Part of a small language model's weights: 1972 steps.
Each number is 500 + 50 x the weight over its row's rms, rounded and kept within 0 to 999. Layers, rows and columns count from 0. Numbers have three digits each. The size before them is the row's rms in percent of the matrix's.

# o: layer 9 attention output (transposed), 320x320, rms 0.0997, rows 60-95, columns 128-191
# v: layer 9 attention value, 320x320, rms 0.0839, rows 61-96, columns 128-191
# q: layer 9 attention query, 320x320, rms 0.0882, rows 64-127, columns 128-191
# k: layer 9 attention key, 320x320, rms 0.0909, rows 64-127, columns 128-191
o60 089:519408536485516509488628499443487540536514413542474531426469499425513523580474555404510492451512539499498457496466475504523468463554553562444590560459478432424491518490475546544588486489393507
v61 091:460487456377495568553533520558475442495466441488400625555471542504510514541457548433520509490595511518509593438468554500491483516527619512431485399463503554512513484541524485559523483399544528
o61 096:481501504490419464459493417455621496548556536482479460507398553483511500537459539497426407521476434455423440516541487463449531620492440481547487498535576571488482587473443587527598537497464508
v62 091:492567450489472443513536575452547529477519500575484534461478555485532475488417505387506513458390417513607428528485479536464555535529474377499560451572482495541510450599435482436454502553494510
o62 089:434463522508374537495427487454428456526548556456484553579510565464466559554517549438559454607507574469547495584523459538498434489520503527399505540463559542478364434459473421527568525521485480
v63 099:564413438523492439549494534552592412601489535384512518461477519486430506538537583429506501532457546388561559486471468440462516483524491538487500492538616426516430538597542562493530492506521587
o63 100:599573505577516482512454475477516574479436456596472495542553462463526494510479483531495523502480493472444441437442461540520492533443426526499442484503533510513504497509489602530468509592557539
q64 097:544605500460449550433513539566554454527537432510472528480497476459557443491531442529540518523442531503522509515481454503510528563514511440442478485501386550479520469456335471496508529432535517
k64 100:507558488505454550365457542535496479577556518461486562525477494459484577500549520577543381503526545455567478478504447489568549555498467460518548543485522496448500453480373545498494513494397556
q65 095:503517487498510532499503461487596543519483422538478524513475516525530549440573470461473459567490516439488420424526472509533459488545534479541562500521366510591529464564510510588509562422516542
k65 094:475461440460501536475506380515600521531553463575527483441583464506447546489448551448577463569461517490415431416537493464508493410568521386487568498490395484519522600525455481528575634395474535
q66 107:476525536542574527447570493486508451451534517499446517483475450499465459497528354491525506538581518471481383470557392521395442525442470511482495526453453404537540581520495405568498537473540493
k66 102:470511514395549549632519491466530462505417423474516463477433569539407468432530438515552466553602486482491427518423386403444486525536482530504603516429475460550531526522513396533457530463569506
q67 095:470560433460507543577549497556414502512505483486617490569441490425555459544540521545465503560415436449517491487527543488504600510519536547495552470560421508433634443490518512634462489524514481
k67 096:517553520405500519482462568492525485526451479564509434481432485517474510406514518480499437573419449439518502531434583507480433478519493614506429454521478454482556475456494509611570511419479559
q68 102:626542535436443538570500467459547505520431527547575455386543505458607470512464467476494516516463425570477515459546541460502523471495558580497558505501520519490568470520506450353530523531544551
k68 100:579594553530450543540539380456528522528486540454487496539604481394445516636447476579521506504468537518434504534505524430487555439463490655545494528564492492510501484526504462464455509506501499
q69 090:593456555456507525484546465475405586432432516489460389515514510497441455449480492493508548572518537424574385441584562497495505466438474457487531530431422502508489432439539553441499528442529490
k69 089:589437476485555444462547525474594523449516550489488491468528529460480400512494514513407491504577541555506422571584489447538475473491457501547479528503442471473506513486556497501503561512452398
q70 100:565529414560438500445538537517481539525489553611515434490488475551603591577520465559508470497540493506420469568524514484563521598497568489501415499479526512520459494480481517555562543534460476
k70 100:481501422510520373528417444484566525584526478479617412480451475574508442551545471632500495428528463498462598525555528572500490519485462525454492501546595429401549579496512439507485576505507575
q71 099:532444573599528433475580480516507473434492434527474396555553471535443570391500412509520524472540570534439458455499502542555461553523406531452401433479477533465498490507552484450519509440510591
k71 098:628507552524564440519475564520599393545437425434483457441532520484515528415402531501505484414571521606476521529464553544604442536539403372484511536470468487398497535527543572356498436447527526
q72 091:528622492444447524507489526497521464412493445479498456495543523441529442528489496549492521504461468570543466430463474496455586440534485503499509521465459486517459553540535513497507531476492493
k72 096:530555486506380500506503562559513475518497434523458464462544528474559463489465439530528534453517516429568491542496481470493583505543515521562539462456532436559430486506480512540463525574419512
q73 099:435511521477510558456486401574515523532444518514575509525538520528570533474519561478499558509498548476535559510451535509513420521571426432379501485470505514434575481517511505459587435493529460
k73 096:492571551420520547528550404552477541512603572489593535463440460489547480533481484471436395510564576531589568566455451449495558481445456396432457516435422541492509484405541560499529429571533509
q74 099:490603441466565467509579427457489449445572631566612434469510509505604494457466456514599484419515511534504431467510479575537573475517514510492700574451503456546478560504449459461542490461494540
k74 104:488548428507507499493490362526400459447508550611547438515508516453584506440485515538574512440486527540449505448485431408517544457478483432551501513534535393584556480459570489439588502477570538
q75 102:533582493548519489529520420554414545520466389547484408484451488582528485490667467403537449523472534535485541497381452473546438452528570534533501461475550625528446467547492475479459519496558493
k75 099:455558483613506432565481464515467438542435428475518523387489556588531479566505549420458488455497450573560496585474516420467470508522533525518482480470490555506460489385460488519493537601555546
q76 102:501496505552509415462460471472613516514482527509439569479487458468496443526474536488476466578481517506508556404511404490474471490420532564468557475545482523486514512560533379543449529452537380
k76 101:461550528513534386520595494526596494607447529532456493437544523533503517475559557466487437499463588570476460601504384461513483603453525471534563528524541458512522493390499490589374423395553530
q77 097:441463525467462428520491540475449560496450417460598499495487559474429516552574593553500586530527441562529484542486509511507572497466508493425627546441424549553458430508485539409499448528437522
k77 097:463515474461510497428568490606543522506547507486495483539399447568517453565554595532576515563503456509523579494517526463501453501521491564472461629505445524564515503565531470472549519462442468
q78 093:505491473589491456440474471526614397530506535509586524498448452542460495608494465524441438441503459504517572486483488475498480440550429430434456468563538500527508517533421466497535529486498487
k78 095:460452410560481610502446477484441509430499527470561527474462468532463539497489541467415480566445518478485533489400429539453508526540493502424473446471539517439511437467459544429568463544415545
q79 094:477578523528543499443506519531488410521521534483590501484553529552559473515541537538548460554565597635440390476518558496538592475458443530524388579614494419519461509431512533484517518546521581
k79 095:457536488473543495435509412507488521559495490574534479516486436490501424495524544619475486494499425515530365476408481450579459438371539441563492546609447539538415506470533512374477455541484629
q80 098:515493548517457483508450462530498423468477475542519480510536493469511467511492528466529434535547391538392451571454501570525575485554522508449496522425603481499531558536474509571564555526507489
k80 096:416465480613482613406555496590430514483548541413472516481634498487527438502464467466517459538495538587421540480507512400516474442543554440449513524469521478551607491570432571494426605481474502
q81 093:554528522426480417459560490557485553561535429457463455455513528547507442489461451499469502367486444491395540447497520450519444608501396501506533515456568527554471562481542471489535582522548532
k81 097:473520544519496447450610464490547586582524518434448452488526548473488488432508380445513455520458450542456462445418454467502500580531521452504451528466489519601467552456525499482509566536523524
q82 098:434536427543407633477445574489581504594475433559569503513437446513555493515550491435560543535546486523480531566477498444394488492492480503443570421485428532399448525541540532509388426507494425
k82 100:479481452429463559539513584532526409549553460502548501533430501522531438515462559485522495498613469561552564539486493411493375526409480492565456468502460517484521461538457564510424544514538445
q83 101:522544523547479469464554516453464534467553546489439487543473503475469537436582501506510463533529516490523544463464514474531448482511461506407452530505485605535523577505506442586526490444512520
k83 099:571496503431485551439484464508386437526544536471525519433508461472454540510510481444451493391548455483590552509561569507572515520474549470520506575607467596494514545392426435446561483480539463
q84 104:464538549483490452425466486547457537508552499451526526481547512553462546454519515502473423515581486458437493486456530466541350542588482440451381538438587528497533505461572520508521466525556521
k84 102:537516559516502453406370538472448467490508426524540540503512552511548535472452528478441547473560497519527478553493510514480476500470508519435494412448508583503560524496530448571430476550548537
q85 095:438496513426500440502641562580466516424510480499479556482456514505506450357469465463437478548507582501497566548481424456524494504462582532512603547466539544511430464517464561393570482575450533
k85 094:501492504518577396521471537473539532367540386526592438562421538419497606561407594436529540514480505421479504542423534524529526463524565444457624526573494554599475455515473446554594479526436561
q86 101:518458559555527425548490447439508531504553502528499452562533444527541524450607452473560436497528544480474445492565495527514424473489565455495492488531468515470589441479551479527620484466507511
k86 099:455469487471609429503504472403498559564481596548462422575478523426548437410554499420558435582561539520520582523449515514455517443591455410535552469460520572429444541460544548484518556484498472
q87 095:518448441418540485508563498509499609459456459488488589408519510507519489590466428498561518470443539472530445493486485501460585554521622381398531538517508543460449527576466490450506475582538476
k87 095:449529428493509504456558510603401493466512465541417530477518579489469506472421524535480477494490517477457580498384482493480463472533576466523499493402576509488472591571530506518458604499543465
q88 097:528456487471531524491431434452604567475370465490464515459505528585505492461428506452515528570447475539431520409425543491468480547486429578481537541536501492462476534465488465482492516468444484
k88 098:451570548565565591419403445530577530487431501508541515444558560490462502508427542485540443509490524444434539546441567576546499462485501522470516520470442485465486431505524543526403566540543491
q89 103:517512470454476454551491536539539572511473485509474478500513493451529497489499462482571541417516510512527528462496545501560515483526438445592509521541411568483409468548498597497450522520458487
k89 099:440501482517458463585495523499381473486527532425541474551562508438513609492539376505542480475511504509432462558514463497521500606553496507518460382618555564568392468482516582526485539560515547
q90 095:529435510506627571507442501418531508519550453526514549452470431536461496483549524543502531610537463436471490383508513348597444525519495614474538581494498543469434491489450535557521462597561519
k90 096:525593545454553488570447433501616518531504524531431480505452466430475507454553469545406507519536447426482462473533508516572472497498523500504507424536469496558594453436493468431448529575476514
q91 098:470530438479428590527487439449460586497517461459493489486547519460515540457545530506463540486574448509532452421447495528451476520494504613517555391507498489483510502509459482464509484497533457
k91 099:499549481353559470428525453433447525514591561455532479464584517519425454514497544506554563492496388553505462439394538569506443493531502491454537527562512446471549535580452448399550535387539494
q92 102:520434561539485563480443552406467515466464454485541553454500382574500449476506586547543503479528402475469382598511553516501454515557441404481528455551502516429517457572457427388439480551473497
k92 100:544421467546430566567465561497441448496478516523573509407595480393507570515503621550523488501415461493536515484438458454466505482511451470361503522547509488481437467567574471510550477494437548
q93 104:494437503418454511439492396465561614479455544501450422557549417551529518508574557429491418453548563437482422463459463498458475490535482523517443407523553514565483543475446508579551462441541605
k93 092:506495544441496463498449451498489482521435515630569527525562434507498462529544494473560516507495514520528530636533473542451498437525535510601569475495484549485590497487480480467506526497501516
q94 102:508494623434584558488541573491418438486479590472470425606548540610531449495561404574542418524454488451402509489491496503538493615545460495522421456477421462515438580526491549565497482421506427
k94 094:456416531336449525535512415483522464517405609547544540483453537499594451506524394429457444427467497455529533543537598419512499535514538536560560573540482530520456567554506547480435594502642387
q95 105:510525516489509552533433508484540465458487465470490560456476535493474505544528541493449559431520396507568540473485509532442548466517557486449523519443408496386446489520418452415546614522586617
k95 098:460544569538551541446476511513497473467510440542482579477565490427403531450548472542512410477533483472520584518489567549478525485459495538436562469521473509475480448504505551552474570419466537
q96 095:471518538472480459490479609546438612539451514502599536509415491519454487451512470472543625523521587534588516522474539521525519572514455517527558531454569492442459524514514539408656656486437492
k96 093:464458536567492522490466574581454551465538512590500607481493519457492564465492532502537545500468586531613566535582445578538529605519478442510524397411452497536543527515477514517594557514417473
q97 097:541446526533472504579515427477487564408410481580569512572497523502458443517547428498500412264413477535559493495548520427583464559555547534533410414466538473585538498473502467485534479556500530
k97 097:528501484551654532489441468512507591459496428486521604534538505564542532495526431491539573458535464509585464449486398472506557551518439562470489506451504445607620530483496511423519460512446493
q98 100:510495554444500554548533468450573581507506485543486555475563407610430545553509522547576456458476529514549491561493577487530489470470512528589462538508489465536453513481583510436535537488545562
k98 096:511644510529510586544546557379518514574555462541532653455521575465518557487533563482482478515411499451453557519467540504482471458515432492450459497544575511489518521495545524480558555435542555
q99 091:503508534501490439507589418526476462507471583441436445525541561523519533414404539528472594502529428457518470450459495558540461529427568533564385502490443439433463506542568534540521480500486434
k99 093:475455526482509425522580413473474553509481551545467459551429542524429536542344462480432500541470415443482389487490546469542512469492488511490498480507474526538490526564478434473596516455489435
q100 101:457479605455397471514550574523528460528595554449495382482434421510494568484381432468461497478515496529454486572592532516476452432459546472476508462502527495508510513463536485533516438562522519
k100 098:500521498426503472529446542513397390478506575502479499487484463453582457344548424455425507564516483535450483567502441642541470456525559518446500509541537439470564509454566603512519443426528443
q101 098:544558500468504524563531406455537531442592491546532457446528505493539537590604463476484453433467511530437535560424528575500405498511483511418472452475545537619531563489568540582527422482448463
k101 097:458498491490464482519456507390525533552475465455443515473535460553465461459571519504365499546466481630521461536448569561463506465457581539497460500491521514505411541583608578430526451541544459
q102 101:489530511502507578457486500467513455499431522463400454540424611483550529475413583512565387480521562453477518541543443624505462462457420513441460494501492451640482543532466576476578495447516542
k102 099:455393509447528558532428395506433457539460558450538429527524525562500524431500565505462494545554539513493494542568359496501500429509476495531510558567491496545481508511465510400528422540522462
q103 092:542415491500526443497456491524555471487505513585526520489547446464450463467490513362490464541469591392425498424624490559546485502451399453503545498500480435476566427553476551493511546489458517
k103 096:487498482459472543567470526560546522489480461581587403537550481460477539397485557522479499614527547455508413410531479544489494544411414482514494443541458506491488496512492548434482531569463553
q104 099:554616485526569519555515566521457506478564574418474366447568488419483498505447450524441552556468462509488451506518541559509375508496544446538445457477576452469490486493488492469460524555520482
k104 095:553570416543543448533444473460477560522533496415487476492572615460492561523456497538530540474490542492571477539508581491637506580556556470475594466531529456399487442540457498549486510491542484
q105 092:451547518519518515517507474504519493531484502422554528473553543536409496494476465486477551428556571482415464459442534630583539473408404486573555536414523430472523518453436424504591491512527508
k105 093:419437541499534482476583537447460524398435473431544505393514530549471482476466517569587547498543455525483426521428577633558532393445454461524509500456518554451488435507538524527531539559593506
q106 101:411511372481459482544498518545425500609370490477492496527518531505516528537504527511455533405489486503487486579526419508483566563485551575523556506489506526510466420454458464546517554448495547
k106 098:542480439554496468563488555469498487544446589494366523632456555500457565492447561557556535475553537491467564464480496424478457433441515522552460454515471409609476474495440443570461567495541481
q107 104:503374506511480588553488511493408528499517503480498524518454475462492513532468408599580481527512637453533472561403411431451538480483487486480529473404435489501343512514441490576497525457422517
k107 102:603355524457499480533458486508447444390437484459428488458459509501462521519509484563578473592401522483511499525476477335490373531479463507533493485477432436538501484499482464517463499530507574
q108 102:470456558401496587499498516601519492560556522534454586463537482509524463473518527545498489580563474532527424537545500533579560563430591502561485485461456585550508463467470567460451517517451502
k108 099:496453503542514445467563485530517527439444444527445548495361427472535515571414460446455470570442497525455604537541477519527502425478626520437393480498484485544493511547466433426446529359500541
q109 097:497532524506597500474571492481585487549488485527512579510504560522513506471492497435385531447501511526511470504488461486471470454358477497475525515394475438505564506511515501574457488462449480
k109 091:569590457498597535441496482454439490474473488520440506517358456581516574559482518379506576476554557492448589541510536476507502481388545464606612610475471605583608432597505493537452538524529549
q110 096:478483550494471501494539557497618474476554440439473495590425512466542509578531464521589501531457509597481576493563490526440439421537578584476533521597485419433557505582621465449438608484502470
k110 099:445412455468523558407562576521544557452599542476476420536499476549526532545505525532498501483404517473511455643565553536461496499515462535503416486510485484445449493547432525521404459457410478
q111 101:468527549506574386437446562504506459577490500506481575412475449492497488530495512514506562474569509489471523520569463537505568471541486537561535536535481469466576471548492445457503532467490509
k111 101:394551478495479519458535538519510502531375549592542513409496535471581421419517438478524470511451477505506478536516463594512539465456681494502499439572414433513531421580515360538522442468489507
q112 095:455590530559430491571596397549539501487510542511469461446505441448438418465617479462557567563458534466487533558482398469486462573563525382505509429512574474523505523472528470522541474447477566
k112 093:519563461483472486532465428468490418492517508482418509533569497487433429543457603497523548563522512438459603488468496453501503553467491454661418496449430485458563585419537546538564489520454433
q113 100:478534525475576498493478492466532492510649463559526513493514536539453406457464495515432481528594537534530558488467465540562484510524531467451504483481473461508453454447446523521448574474473532
k113 100:538512479468539484500500492512567488518492452486491563526501526435442498475564557462508541462580514474426517502535435493548535449538533428452431481462523475558479481506470530416553518513525564
q114 097:485495448609479514409544486452515522451505548514548536490462606582555505497566487510578572476488544442539515434518463499526519461525452538487395533435407522526450472526483552502502579440498490
k114 092:477374517506507575576560436468509483539459491516555535469438528508520411484486501508500627414477599486615452549528490550507477467516433408477386436436475541464500508473524442459449536443526470
q115 106:503393582534430466523485496478577546534461517570484489522465521438507529544453418486405546513513478523516535465559530485485481445518565471454485496499484505511526547487507559623492581505529501
k115 106:522532617545405499430501519559542561501518520574433495556443467505379506530491490476498611465487470484492472526431446552440454451590507401521512505508564548475495420488444527516478564431518528
q116 092:473440420500458453497435422488489494470573461497661528456399552442460503456477540537475443480541495446428549550457519544496491498527494471459576618549404491528500419544496505468586490456494502
k116 096:472466525457545444525592556495435536569544463511608456566464526528465437503446502441430435520521448513459551500546453630424511431404515525523490528495451464509587546500538515491524515517520556
q117 097:620461586501474524573457475508514438497563531448483531483509512529537495494472511540473448486469564521487427600451432599491555476502371558443462545549531559514465444581556513505538408525532472
k117 097:462505447443479419474462504449488494559548495528465405422493462530529514442420486533518434510462542430498540508489410518535580531471405525373507576443529547505453516533515556440532395520522448
q118 103:525502465502530471517459547466529582561465456469502588489497548487532465473473545517481507501487569470455451454476440471498495472560538461499521509509520514506428494444588538521381558471523469
k118 099:452574523479471494554484509533473459476527521436434553495500469508490470504485470526488436546488585439502455463488490487541406455606503539520557468495562461526487468440563638445440452452591609
q119 093:546518565472485463582492500573573458579515529385439533558529516529558391526461495497559575442555543494524463425425483479546495508529519554484526525547577494454529491499489528543476556572500542
k119 095:513427520471499515528516539525415581436567471491485493602486485552595428514531562460604549553440544567534461541499597493460513502503503536430498470463519509514455447511480567499445482463511506
q120 111:523441533595492470420576498495449492483532615555529443511470518514407463503463513484514438439508499568391421426507463491468407520479445548494392488486433409586511431503531494527548532514468487
k120 104:506439580429425496465521457429518564535460550476596475521550535528399406442504491487509437513456533649487411563460472471452479494459568495427517528542507460538453501407524472498537435463542488
q121 095:482442569517477495540556482585458479412473427526499422520445504488460458592616545552488532478574550523515489445435504474456461418502542567473470498477396628447519436517538551557524517515521474
k121 095:598449584471520475501383559479493490479525414459514460501519535515540466435609469480570568419509439494468498501510537497524437448453503639550481454484541527503403437562501554512469471508427569
q122 101:488471537514554404422589565485504493469473503436494522603560575516509457468554556495572464502540545478499439490518477526507511529519485465507501440592581659515572566563510496490465464560556478
k122 101:599437527454559492422543563398423531494578446390492510558564569478455550519455558569416516502537544434516388571559518560484559474563510485408413546498425485498463553566454569436494424491514504
q123 110:500502511479544492488527530454559469457564553422429533540457490578504459427488505465547520429643498481382544430458521520535392477501463573431454433537526415472507564566438495487620461559551511
k123 099:524486492431583529530549519402417468546433488485441508429513471505476460479492482520482426479544573481427407544542508530488484502567563474407563493468446519460444497479496470496492496532577539
q124 097:435423546497489594598415510506585544563509451518454515449478523489506456562498484426427441549475543465535529475529414527518432514502506561497483462502450510541544471505487430430565500588507520
k124 093:507470457492476596519464474509451545516498479503537438512526456505515384499473419393594487453433478626535534502497485462474539546493495521488545516509492480507550406554523517483473496460588523
q125 093:500426539545505493549539537513511619438479473540461455506414491524469485514570444471451576530571517487516429466554497543512570534454358559521531546511548453527469601495534471523482431421562534
k125 095:528522472469558460460377514540616515475484547479574445492434465443472534476524443529507616542623424454428535589498456496516468555409503516462552442420563468452416517511501493542494452461524480
q126 098:509468404402467442459574555464555477592406449465554479472457480505471495457433532476504513448432487523477512381431469502434524602462564523474492445413539523480430468510484439511472449495527514
k126 099:564532520455413459478470545460520471504395500466500512525575529472535551529508464440432542513382504499472504485423580480470495539435544548438415464518566392525468447520498386589526473460514548
q127 098:551627517564449445600438556445511478426474514381554525550514547623505522444552437533529489502495484513490495490500518527501505492536431499481374510539532436397449575595460437469640621417570590
k127 094:559492516409423457472471571548510480463433488376595488516616468651445524476484467529543571473473545547563529482541480494524476519509522463558467608436528522402554476519581415456532533533491467
v64 102:545482478513526542511528476556486507478436466507489508506540548486541439519588577512533512507465489540459414499513484490524461509544435442464503505470484544557444423506511379488532545549525499
o64 106:457440523546457434504551544494466543499507515516459473565554504519518587494446417454477532545529545569553488512448491506564482491440427549458494521468544527489546490411552484471530477408518425
v65 096:511523507421549566478525488529517430502540536507538495495459465408490460494538504562480453460414509436558499542332443520543455482482551456498506405424502549518473559518488604466521510521497590
o65 098:492412550496500457532432403452485589502468550532435526518583494414469423494453519467593460455539493451479595539463483490488528477408481570472464621457557384485557504440516541491449515473486483
v66 102:520523509519607523498428415514503502521450485502459536485496450615500535464559582502502525504508515550510498479486534499459499532476483512506469506508476483474399475578442560386446415477534433
o66 104:501557513549462476559508484517450473492454478513466454555539578459489583488522473609466442433501545534512521494605596598553542426551474497503526463539543496531562494506516477571497457466567528
v67 108:550465535624573604493453600571548567500571514503454524496587552523539537446499544467537415511535535497503416521509476479453524452432527451420452547529377519582495507473461532490531561530459555
o67 108:492532558394561478500580496375470545499489492421432427494552551493505563519440472507484563588540575558423518481414500472577559431519510575523459533467576564525481508460607560518521426415562446
v68 105:515582558451521546557433414517503577590486432470482416531511456482466506445416512515576468500492543547439533364567505427541535468479592488537493549464518545436463517532530422482481496533585515
o68 104:502436433404568489479473485510459472341517432436593512525526423519487509501566562483524497497619552477450502584432495546361452413445442481492569482551520478484526463522522572446402483546441490
v69 103:520452408470477462499476474522427571443575522524436475523444485531527491549534448546456607567462523585387530509506477483449506529428495589463385572493423482468458461516510422422467560373529506
o69 109:461527570481554473453479386480479450591435533545586493648585496506568525545461483533409488496499475457580507586542446449467492613475508373484456483468509449452542510453438572479530471533451469
v70 099:512483477488409500487487501511497504491580500528477445512427492573482525595568494593520488417586557486534511537505480564518537545509429541443433576494392486454538461559516559471474466506514460
o70 103:498523472525603501479419515499557598497445543484518536539541586538482561443466453491521502473489540473474502507482403515511429489572497513459477464544455499492403484444514556466507538512504536
v71 095:456535499515552432468532545467449526472454502613431506512532468534399515521543428517509544524433489468562536478514508519501503393473406490545504556444532476502556502540499483490438497411512445
o71 099:557538520528541535460532480508501493490451535424497459459376479455523489512506490505464478470490510451528490442480530522535484523558504448470464523554432454514500517475514548462488529528554574
v72 094:370515468515459493505509558624465563568493443507464420503584465534519550425419450471611493534569526491503542591492529473530509527508580491464505492540483512538543469540504456502523521520460428
o72 098:574520435315622539515479455440520430430431507564561568503505546563492489598569490438488508529487555534518486461536521510489491439428463485502436433426548473380465525494522502493449540451551581
v73 120:498536484444484531594530504542467415582491479508597469484532482543579389426501526419453526553512458498472554583557516483465606438526436474466482544547550527473468500544310500520497522425478523
o73 119:537547518498516510468513466528435515448454488549478526579445520598468506538597447550455465444518517548410480461451446525520480447477521458521580489472426493581532495426603444471515521452473454
v74 116:483491521510478524476474431435529508418528526499535468547575466554479523517539527531400444530441494503584443452517470541479507538465454483439568525535441476551448567526404479490370485485587500
o74 116:440474511386521491587591514535454543543482441475407519411467533424566484477551455479583583464433495536454441548487456542504581476520446498586410511563437607504499544585581478466468475474441457
v75 096:536435528484502531473490533476515545535505526556498443466504513536548472488566501555498526401599512458477545544501460394505515468463482453426526532459462519326557551541454438463482491432486543
o75 099:450544516475557478575396453483459414474475540490559521566566456553441555490426462520628448504506535522441437475489606477546448483451516496545442474500497451592440479495523551482526592586477464
v76 104:422481388486472549418563617473551475466579517385490480580508522591494492517462501440528495540482474519470449476398497488452469490492478616468522499486483426492472497526538440476474463529624559
o76 111:575474546512515355488507454509477509476569428505487474514451503541481415509523435511513460545528560422518530527533487444523458509536475586460439501599493525385521456462508519494492401437433477
v77 102:540646411403489483481469452439462571471448425519502512479563472467577461484524472465505513515488529542470480425478460505451425476476486430461513460554485492541478451476525512466467492364443550
o77 105:481462539522505478501579399533511487471592553555481422533440500491494426512466461485492523504488494495548405546520416457523415549472563493449513535451399484463511562543615538491516562542525511
v78 105:471507523392494569516499573461466549476473567545420466446418506558527520512483464507475463540528446436541530489466425460516437448568550466537457502544502515448537533486467606486516471438589519
o78 104:528534438514474454619460462567540514466442458558566545456593436412535499528517426524425515523608557500635503432524572499500492479518425486547445534463482516521483429553504452558528638526574512
v79 093:517526512504424448497486516524512502589480561415510522518469491508440527562379500479496528511542576510536549453439495500449528504505413476509521537522499510529414537456545508500564499557509503
o79 101:535501500412480478581476540438451522489486503546443414487476480412464570532604480488511499507554575524420450469562460472490479486619542508483495502519529483574475504465488549522574417510470505
v80 109:451480391611531494648516442529486440505493536559552522523522424524467549435475456415512416408487435440405530460454454541503481431522509468478407530401493545415413500488546479450461459520456565
o80 108:469516545468498485479517541664548493510450526437500484467457549525475445449483453465450564500507520506543522600530565518476488555449592488510499503488475465514551467486437530507474564513536429
v81 105:568530519480480471438563435546468547493429454574465476568433502466557494514504509568510482461426476554436438482480527544484477460593538547489446497524587540588494504487389457561474508448478601
o81 105:405466561496614519496436545473507481468612495535436503437554539560418483566449526482486584472542502500540513545444469513532461566472520509503495477515471530490497465537521613532489489509564514
v82 098:488500435501478549542521443549522508498493473480519409455583434418555485511453508422476521580571441435523553546434544520547422438561400377506495464511489482618514420444509526540453488433454555
o82 105:635461498558483487498552467562474543546460476653460465539465487476509467444555405479533500440476479573507503573523441493453584517411467514498530562475550486395423529505537617512635507590488414
v83 100:536529416525485503566434452519463517440460479504495588455602512476560447441485463505467547513508523553488474419469479467626591405537497538481505537478467429532441482452485440629537497522492555
o83 099:498473506479454460518533425458512476443493511512611430544368461574443517452419565497568452458476617470537524549521539529389595541461495473434487614544525445529522463439485519422600527484533507
v84 101:470494476470582410614451516526511423534533545550527486417412519504338557561451448518463572429486569512558511533534479497515528483519484526600510440522530513467546487547496584494507490466568488
o84 105:552463595414397583389412495504506579512457496495473481477554435485548496439470439478493503504562447524542498496493493442558508526543502470421492466448575525584425476442507452470412547557439453
v85 101:476457494558443523543539412579521448390553523472450473470408539519541487519575499502481480467424550593498423568513511523475578487574553459502408443428462526398537470501458458472463455497574490
o85 107:512475531475490440471441505521488519543489514533574538634597496582431479493427513577535524461521531411532563497473563361513514544423609515428478555508472433573478545531482467513533484403541512
v86 108:427452439488532485625533510459514570465503512582510447483449459585526510489513459473516525608485540594464565533427401401454619449512428516391484600568520521548570542464406480519518504428515610
o86 110:572508557420497524510518494590520485464492503446530603503527535430542552461495517517514548357585532499508421469478630509518422435521497495568466474524481472541484475546524479444479388584442495
v87 100:508580584591483603462492434515446583405458497470554513503519473431553573497544397481559516519491493451496535525572484492606542523504565538407587521570473551384457557457509459501546460499513573
o87 101:463472475455424518542520417444555471483488535486492551528405601531400563516516594497511535487568509494515499492455554539395500471438559596520504460403526447574503455456440562542485581508466519
v88 108:499559545390492538393455514476467518421595506393452507527468523525535493542462515558507577516557519469493449392526542564455520472401423552407561583470420451545438532448471451523453439454521506
o88 106:432519485546494458562535486431433453493461546559519547476441432611544505499491488480488571503480500446480525530531488516451480539601543495526478456528565412547431440493562488448548541560512459
v89 107:440501479555417463564418445525485540390553506473389542464464497500488392455504506469524540487453500605467583439499466480445570548403493575555518483531471517403517548586445506521484478418471501
o89 105:460499503524548473426436438452524502633524571556573497519525449569511541550454521517500537499535552399554569492514561398505440413560533428517458550508401558508456453436490578458533489530428537
v90 099:500476513473556528385573572391383567548541488626461356569524578497484546496482501471443450561537486456549420510444526446494451454491459432497487484474574551599565463478507424530548500484475515
o90 102:492519396611426524539551545542420563467454459461495559401530534435575485545564516524534529416513404520514517543555567535561552547478490584497612509426375508415514512366531545494463603449499528
v91 103:453581504492514554459478469658473584464466556394415469448450464521506483470425462535533570514511547507464564556596549437434521549495525488460464520390408594469564457539444493551438479457443542
o91 109:496505548493469488474528500375499409525519457586513445505555518468536466534572555484530473490531480467529450469473548425507548470443605484473537421560607491539518587418583499464469531429512543
v92 103:520493445539574589522491473508507464479532429479522507480599526542539416574538445456528462511395528572500487527487437382493526478447513458493499516611497418457530521482433575503494510494401444
o92 106:475518484414402456464512478475483486477589582462521528579426548511439600450480485553461537542577436438529583462498575595437576505495528438567448470402471621442490556520501485470392482406486515
v93 103:521482530432538538524409540472470521410478524568465512502508442483508486605375414420565485460433569498425549449593487539546520560519549566517523502494491521540471546440462542567481448501498556
o93 105:519496489510499475482556530533562478540437512467513437442430563471560504497509542480397620543579461549575504520383568477487411426508539516522519537548575465507673552484485476460521600572504424
v94 115:495456489556543387429558570498452529452522507490566420570450575403435619542555575515406352515498405512430363485491428461488478593561407577482561594542484521499485456526493482569522552600621541
o94 114:464430543490471455492486421543552490550538536388479565401577419587526439560512494466536551541485497528490544534548553460614435493493544502520506504525593590437511538467462478433456496358447494
v95 108:545538548456482431516507473528506462443554455556530435472458476471541522490481499531540457496443509493488560585452522542506494524576539535511493512443446422436608523509464501566522406457428503
o95 113:508448472493522563435429440532559519567494519532521611502462575629487458555537554544534583495527528413546529417476603489559445557505409444448437469535545537583430440438546548412485521483542642
v96 100:457467416537420448470491536429552550575469478510535396447473555446490438496619483531409526489463379468476590495456608577523515484489481454546585501537523591449548494531474524480478477443503481